Part of a small language model's weights.
Architecture: RMSNorm before each block, no biases in attention or MLP, untied embeddings, some layers without attention, capped logits.
Each number is 500 + 50 x the weight over its row's rms, rounded and kept within 0 to 999. Layers, rows and columns count from 0. Numbers have three digits each. The size before them is the row's rms in percent of the matrix's.

# layer 6 MLP gate, 512x128, rms 0.0905, rows 252-268, columns 0-127
100:515554505579488489583632485495531469552429453530492453503483464505539514389493519535425452543444509550556567501543491562459532464457508432502561459502535536489531562503550469407520600554412390514500483455559520594509512475468500436455509488534499517440525451488463500435454651546450566394411518472561552562498512440501446521535522435611459482488473468473486397437541469538474500479435
106:500487482453487456543549590506519475434487452443513541480551577563483527589475559501486424492545388423464520485471448524515507489504493544505513448427604531554521486541534542508529541505508596559467505476562566487491496519537560508390456418474401521566532542344409500431519492511442541489452477531488548550543447468517519490479469510524460414568535368487524497555455607540596556417491
101:502545556522532458523534494548456473408480494568563463515572467535517578415475675572568487467589558527439543514462525495535450519455537516561448495511447467589435526492528555461462428520479387534500503477508536526482527504488455442515537534514478523467469489632452443479503478437480548522538464485484454568491505554446530486457557476434589405499491543455459540655538475456485364491518
098:517517471529498484531627517434493577575486499511464568481515469532481526550482497534488536435459477407496518398494406508419539504577510589568550510471498569634448518523500494458469487572560533473479522452402558484484486612510503528494438377502566476488561542497435566521482518505467635413528490564598484499519454492563542510511552506557487455465559507512567507460505467600528540390507
098:486562597458543509525565554513461577539448470561481454565466500513520572539419516527504472660503553595461435410587445559503500563525516498495498559527469576467442474456550503510539434553477491509471535505531513469479448511461400457508515463404506557515506545419517481395458484505430512501538474548427508512425429460436551437509436453572454483481485479467540526458496452415618494513624
101:515431451503468530471553482522523510517463527573435519472472511488541510432488524515477493533524492586503558506531435488514467382519473484557492527375452496592547479502552531472486384540450502540449508445479438467442561563496525483502465479544513510447567477479433462542531534417385530494459501470542453573504465588495549568669561476531530451510606360452512510651478506489500550498540
089:482551571505572450497511463458534456390496528487573487475395458469492465516472488577583449543558469492539488515483517554552493582581495508492540504517550473583387487567444483514412455549473330431449513489542563560544601553510435549486455513500507533485436468519486533418585515531506486478550460488564478450391411505451517392569488444509512468471456517563502526516519414550550470522550
091:473402474440579556480625423513435567445449506481468397430530632529397503569564565587511494503536433452519432572529472485445504462454524514508584420526452602453476482513440480495461519506565432433536446500553455513508535511428474478508452483497488534447488535508510452585498553480498499529550539494581426510561498419562465495490479496463528517524530506502493645460454491605538552489503
099:424520489452531485507442494442390578458479539616469537515526473449462494518446453465507540504537573544497531384471506478496456493437591543343445500599451502495492487490488512569358573538482420536534479499540450501575505531498581496428420534554438477553632481487512477456487464447479501485496421507434544499456473504483474406498474504494532468393576485464493504545563499499579561516517
108:533484659524482433517557608448571508521521490530543473404519558482465421372596553424436539459504507447510558456443531535476485455493475531455484440545490565471435453515508500500436508474514515559579518438516395540551493557498500432430488504494513405508576439496510522462450511520455548413507471490581468547565580578448454501485601480511522503581482405496531515492389536487532478471496
109:528469647547552508509578585507552458371553497486500448526541568509454386439472545518461445560502458423450496491534492484498450500589539523415464528572498484532435483496515486500486486565461555606500543469567510608534529479421410536404512521464439515499459468421524495520444555518545432555521458517546522520508435508437497499547519462575538490477531551451488426454402390535467472465576
104:506518566453518502633450473486434472409427518456465557577435500496492476519448637495500501586533495502512570559560533531491517468550536589452481511433456478490554529560588513475521515511451509613492459480583525505579497532549585433450509553411514442530492538439495504485472590513556470452509426513426494488440597537508564544528520530576453582486448455553520522477443614539577536546539
089:436523495444505562553495595500522500426498458508539450442577614420421577506402467438528524503520475472507517470574453484500506498510449515557434574513545601500543520479488417495632462496498485557487501512437476475553531442509456460459564524409511520565445493491411453572444563519413484537432542464516499601567573485560410473484497447467499438521610555452504459519499507560500535415573
102:487596496544560488528559650516445507556452514495530467507550525524472471457466497493464440531543522448438388508484527498469488493488428592517521530517495546573522538464512516504587455554515486477431572458451442477493503550515409578533542442556516573575538473472571473649532505561433587496528418479584432548541505488498504482639524478598536550537526398537534558536537529482513488432521
102:465525468588440517492688517409483521497452557496447479554498509519437427491488493426500459528492574459449487496443497574537594540443466443506546515574465563354457503522554533513488509514521456495581480486505545601557473550601503514501430401514558464500446459406440554535457548430485548469428445500540489482581506426521552546479516501535519476472480512528520561540454522540578418483441
100:513480607486433500416508463483474488529480543507482451531471541429485463470467542501506405473536540491598548415535535464528562458404473490468497505415442509491493562554565498578562464451528430508470433468549438501557508550482473544537545479530563463524457548520454427593517512483449528448521388555603477532530599538528584601590486446512566542409598394492512499565506509512539553572481
093:484496529473587495507593534514531460416478585466527389574445467528543500503489488471521484517545504494395532434445460538490523472463522434448404443423477576572447526417565492488491525577407449471555494480477466539534546487550478425563438593595494502566473540517470448558531424595515557528507460538507476410510476513492542606430517456547565552491540547495551484547383441484527582458479
# layer 6 MLP up, 512x128, rms 0.0748, rows 252-268, columns 0-127
105:560384509519525567428512486495536544590493431552508414417468440479494557424554475580555473548478499573612441494547484484504603494470460515541541547555534478445516600504507505478497497564513488420521549531480473474450560534472499546476405529493444557458445520455502548454479533489552464517355496558566567475450507488537452573597474598480590516468588484484484416460482445429436476493493
102:574529527456426535441487459467490524433452387471501473502491431454488530462480485475454514544570534446573473549399545536490550478536555464512524560517501494388482460396495496543524506439482467507443519506466630596492493505516597502509536482485520487530492602492546422444450378490550496620514493506483442387594507523521440532493514457548522553572604444459473443548474547477507415570539
100:545429549502535489523433512619462570478500554426452405475496400518388579457513521480470424487504526440541517552557455429444567557535456546628402557459617536520450525505571470537570453546594537453558491508479477549481473517550438569552506547482594464534475503515501512490505449605527528449519458521560466472583468553566555443482501524523481508481458488577453503468500460542523436475567
100:543489506405476470395485542459460524482508556509458377485506439474519535527508434467633523536447493527513455489519524556543523482530450517541453484532643506562527432474496486531487462549424498564551481503508533576594540565559497477585489504467586494406502479484399552557506470499577542572490476431535517523404426405558465577445409465453539549459602499429519526573531467496488509505463
095:471545491566589501525473434457563541397533486456528454566458445486534555453558578498540522492481491507445463592548497559372468545470421493448506522541629446520524508488512468599547466485516459527480510485539483569548535536457448485409372439550557441501473471470505488388546499530469552478509537507466424498495606444479529609489523507433430519453475504518479595477495507452461503578391
106:453460541432588429512472516524523545446497559529468484447480499544577408440484481446429483397536457501541512508536449478492518548501477479479525495509394402549502576474534446440493604521504572466468469513521502389412443472593436446447419486526543533524503446442464536463550544588583369471444438528515453553456572496465466484495435577555508572508463509546503481514396496445538478414477
096:405523421485471491506512540509611546529492641521430506477537433518521484506536442489473626499529499538490592528440492518493461473413503518535455557465497435427448489498526531460531490524477519526522449520566397552577524519497492472526503508475549517432555504545509502491494489397412517526524618593536496542600443491482518496448465493517418454499521451450413464432474647485487579387449
090:468544528553481490533535579679523605404530468511601442505530484520326489514504452475514494451581512467472520491478540510445510538535450459449498509518536509447498548499473464403623512501536450482435481480464493540472500514524524431482604518548399532505457446447488486559556574543424569493538583475456506550460509511547535579530458448501517412543467530446397515491535521511546474544454
098:485518449467484500485491520538465547537466557429473476457582550591622480476540519493489516490467465526449506449413482522435506517532447509439518558517466528459491537539479507437478392511541495521486462488510457476591586459484544525461540539509501584518494592569530500472551515619441519498561464539611518472618463517498500507526578577559437448613504580416447613447555509624484572471540
100:488497509507535439499495519485494580543473518511486579487464504438546466397571543559484453338597462434487478420458494487524502447552545461423528556516518445473449455592509460501455454518518542424485514494469461431531458505531506543543505586519426537528546513595583549519518465556534540492370454625443403461426467500483488591481528602499503502456401517504486450495458557451541568517469
094:553528582528549418564464488533540482511536471494467445456482499520550466441459450566513512465446494516499538438441487539431519481529516412498563578530533438628460506538510587556488456553506509520584460476436503484518548473529464384540516442487509446425486500454463541410556432497574378497333477493518497582506523434520559541547494480483624453479518544481438509407460398519494547472498
095:408550412408515493560490451536408534520432567548504543426451515548483548509535465471525509562506460435531521417582481566470496548537540425448477499491497398479487484444457494445467512586533445490447499537478467476420457450579519513455499569480458546455556580457407515459501496508453392416528521518515512544642478476544536552607456473495539510502394512584548512605527508451560498444509
098:508438447521515462568575461483461550520489504524449599528425472448495553477523420504430498623480521575413562479438473450387526478435463546430478438496515490517454556473525519564508547506478457431530467525478548517440435468550527459533464543517516553526502474498518463513550488533628469603514523490442570431519580440370567513544532568519563531491453490592573518503438445596548478459420
101:525461486350578495478434447481471492453470419534506487502451524560476499600375476574482504530537537511470500410482525493561435488502523507556557451483551541496501470551530465509554546474516585472500549513505510466475526426569493465610491491538520584551654578489456452527492504453477441471479535614496511471555430508382466613563498429536554544457549484509574461464541501457454570507458
096:464457498565489481480520506527506451575480485467351463535555540529430543462571516493589548522519579528492526516542532551477481472611464476534528554518581360504469473474519443437475487489582564486481510515550412545541370538375435425619475531462449617529505538487538526455526504521504513540459429441490483458523545495434575440532546522507519456539486444501523516471505503586486612465509
103:452464483460510566506532543429602482499469492428579391524480513576495440513532446560486562410457500478491495515426492498491445504496537566442537374512413527427509524538595549464590483524447541488426601501442627550479496509477486519485477559568495382482423447504436493479507588465455595629539513444520489536511437492509510506502504429549473460459477461429460484547528529414509479502462
093:515448532514411541472504504548486473467509499568497570480503467547458432470547496362428530443489484533516486479472588487439434526534526517572530554464486544515545488495593483590501623520509397429506418472503397495543544478416511540502496528522447586500414509562397440401539503508481507582569495470406568492525412427552493543487572454477516504470531535580558518471539456594519515503570
# layer 6 MLP down (transposed), 512x128, rms 0.0754, rows 252-268, columns 0-127
108:465454473529553516501429562480491523519452453463454508466467464536538458497456520497515531562499411525591432520510504552573559494422507580529513575490498536527511430482548575455549359502572574590495517497435460562424460519474489588503454506521452473606438499523466578500573447525472436498432403521389498602413498561478559462498476477492520508497572615572517467523434518546433499529575
103:379446557650513481499427549492444504518538561486512480467603442613537367554481503524603536452529436513559436489592495470507476469408521512551476460459478523481460457495443507495546478504489464478540460556471552530478564503546459573437499494497437515518532445519448550596482507483569518451561426466498464543392515400488449490433530535529515473515499558528534586465559461495431580438464
097:410490443557511499438422559472540568468578553470559560515398440588472478566463464504489531470528507462472439457523502553456392548558501463536512565485460525507555466537455503517522478502460512463417470534540476465441517535488512507549535561507452493440448649533496590650509528477469524509577432535521499431479485545403425501465500542518480449496384480477493480518360513549547531428429
099:481530507493452530536483487445547524504452532431434497460570449540505476388584429561568460441448482465502501463494508544437490499591519519505537438535523623543439541437484503469573433464526512488417439528415558457454512534462523551522555470454523499329569502489501599374447530475460442539549387535522465546432466535501505485555522535584490535509434512440498506432436497477510508513605
097:460554487553489493507496553519558569527458519456515468468546473547468492510371557474531510582446443464526562535512419484520602394447514515493526509565514560414493481488591408569569436585453532463564594531491508478450456459515398495512567575420540474393504474523534428460536327446562565478496510540539562532552514462530440484468516447513426530473542466450549476489536468471498487531492
106:415519548539571425486438518545477504528430447533420508494592393512478490554436484511454531516499516476462543498429553470462546557527549486506464575468532416507479531603543512412488455552479415467529499542531470474395593476452591545503449462519541456475461578450532488498537493484477484404595415475409561524494484513513484459529613553480494468412509465555521457527609447561503605443535
095:542524540555472514545463610460492538487567377560524484540486600500433416479492527451551536509489495505407526515547526434484501459540503517481493477544495447517521479498418455516545495421540525527426565389426611525507582508441522488517483510534453482559480558522462532515446467579591498531502446393458517459424471504548380479531525512418516460442407505500535519586492399497541410604529
091:477411441502521554445450489489553507593512498519486494506408499554568493493560539523461406598609533387564515483484482488459499477479504472554478462541477477491420464477465449523454472457498551427534457510532500581497480503473448525477391425425598456371513564481477434542513449414448568421545473471520434476467486496568549474485476550444576543594585478533494542487510503526419417481596
098:562579460540466493378497452445558501583503519475434395449535520462462387494525522466447494499498415469512559484560520560447483490560470441471574434435528529493512514510454533541522573431478455595472457433525473520485553447582541454499386413562499447514511531473400511522475444561425531480522468477604541470535480536515533596452502611505527474537532495494419525591555467517519427526424
100:487480545492496536464586506422547526503456523518469562546434531524540529508389530623477477482464521532478457618506494472513447491575508552523517498442474516650418599422591539472574525561475465531463526494483468567566445467479504544533579439525483492587508515433473464581626429502495565532427466497456523541470526541439474551437498551474471453490512482546493431446446576468584453585490
095:514483451370471475422477485525430542481555513459426529519528492451587523443497587501524471494563502607452448554562540423573524487506512524494486422492499429558507398540505519446537516529450456525510497475534490434570503490447421486458458584439524503461503521435471482530555495600430532542556544487557568467558551525424485454407409478487411546463565513532467425423537578576407514532423
096:579578496517558517490609491457614527435599457530477467439547523485467520429524572492525519479506440491498479535511461459421493507409449483498523575425567513532467371497553534577559445531474479446563559498488486550498548536463452439493472488519547474515497450531471553496576463555538443521539474517533488617548476356494482458404538478534562555486471581493542458458546395410476534467586
095:493550561524401536519505513511530461542476440494494431465534518495499512559523603460537597392456449414499496434421577505529447587477540530549501457588424540444574531520406466481491425498510547581627565470494486444481568526495483444404541453491506491483473532471501489517511551494391543433555413450540518485434564518543536519532552476504463402457564488421450461500470605506536533542547
102:547466558473564415485555545573514464498546535592604570574392526455537477551473539550493554448366442447502566514558493475484470443524493541525514506446601551535552434489504457509575436587569515509509487526474472513470445523586394552549452466527522528438494492438519434455484378488463494438507488537437478541514436555448567505495484514509574456462532568528573505599460479507490499550595
093:479422540503515529469503447517561560524548530449425543431522458523479444470521441495454575534586488546515467512434483538507537544442385640523539556367501431461438553453467502499486458492549457434547538484480552430558443465498511475509469526471507520497477512587480472506491437424577538514450407534447409509390556463546489442556541585422455484500400527453600553445567518491491536534459
104:582474474515475524445477482542499423423415518469601424541509555432568498491447510539527465453447548579402500550441480479484495542491461567604425455457490542506580522435504501621623444499436499480514444538391443474508515517538490515519458468455566545426500549459466499531475542536565560520433490561512439497531453506531473572468423480529436498495481449486475559475493465576616428611500
093:519529409624550578569416467508516449522487470495536478507472504536552546490416488545406524483535455456511543500547435433548480486496514525470527427486609475526519537480483448439435446494585481516463533571494485412418486556643443537481509457486472496544448513483522489506658508459478528516454460450591559509451549475402559410564506551538509518483519566520419574423470510437443464489470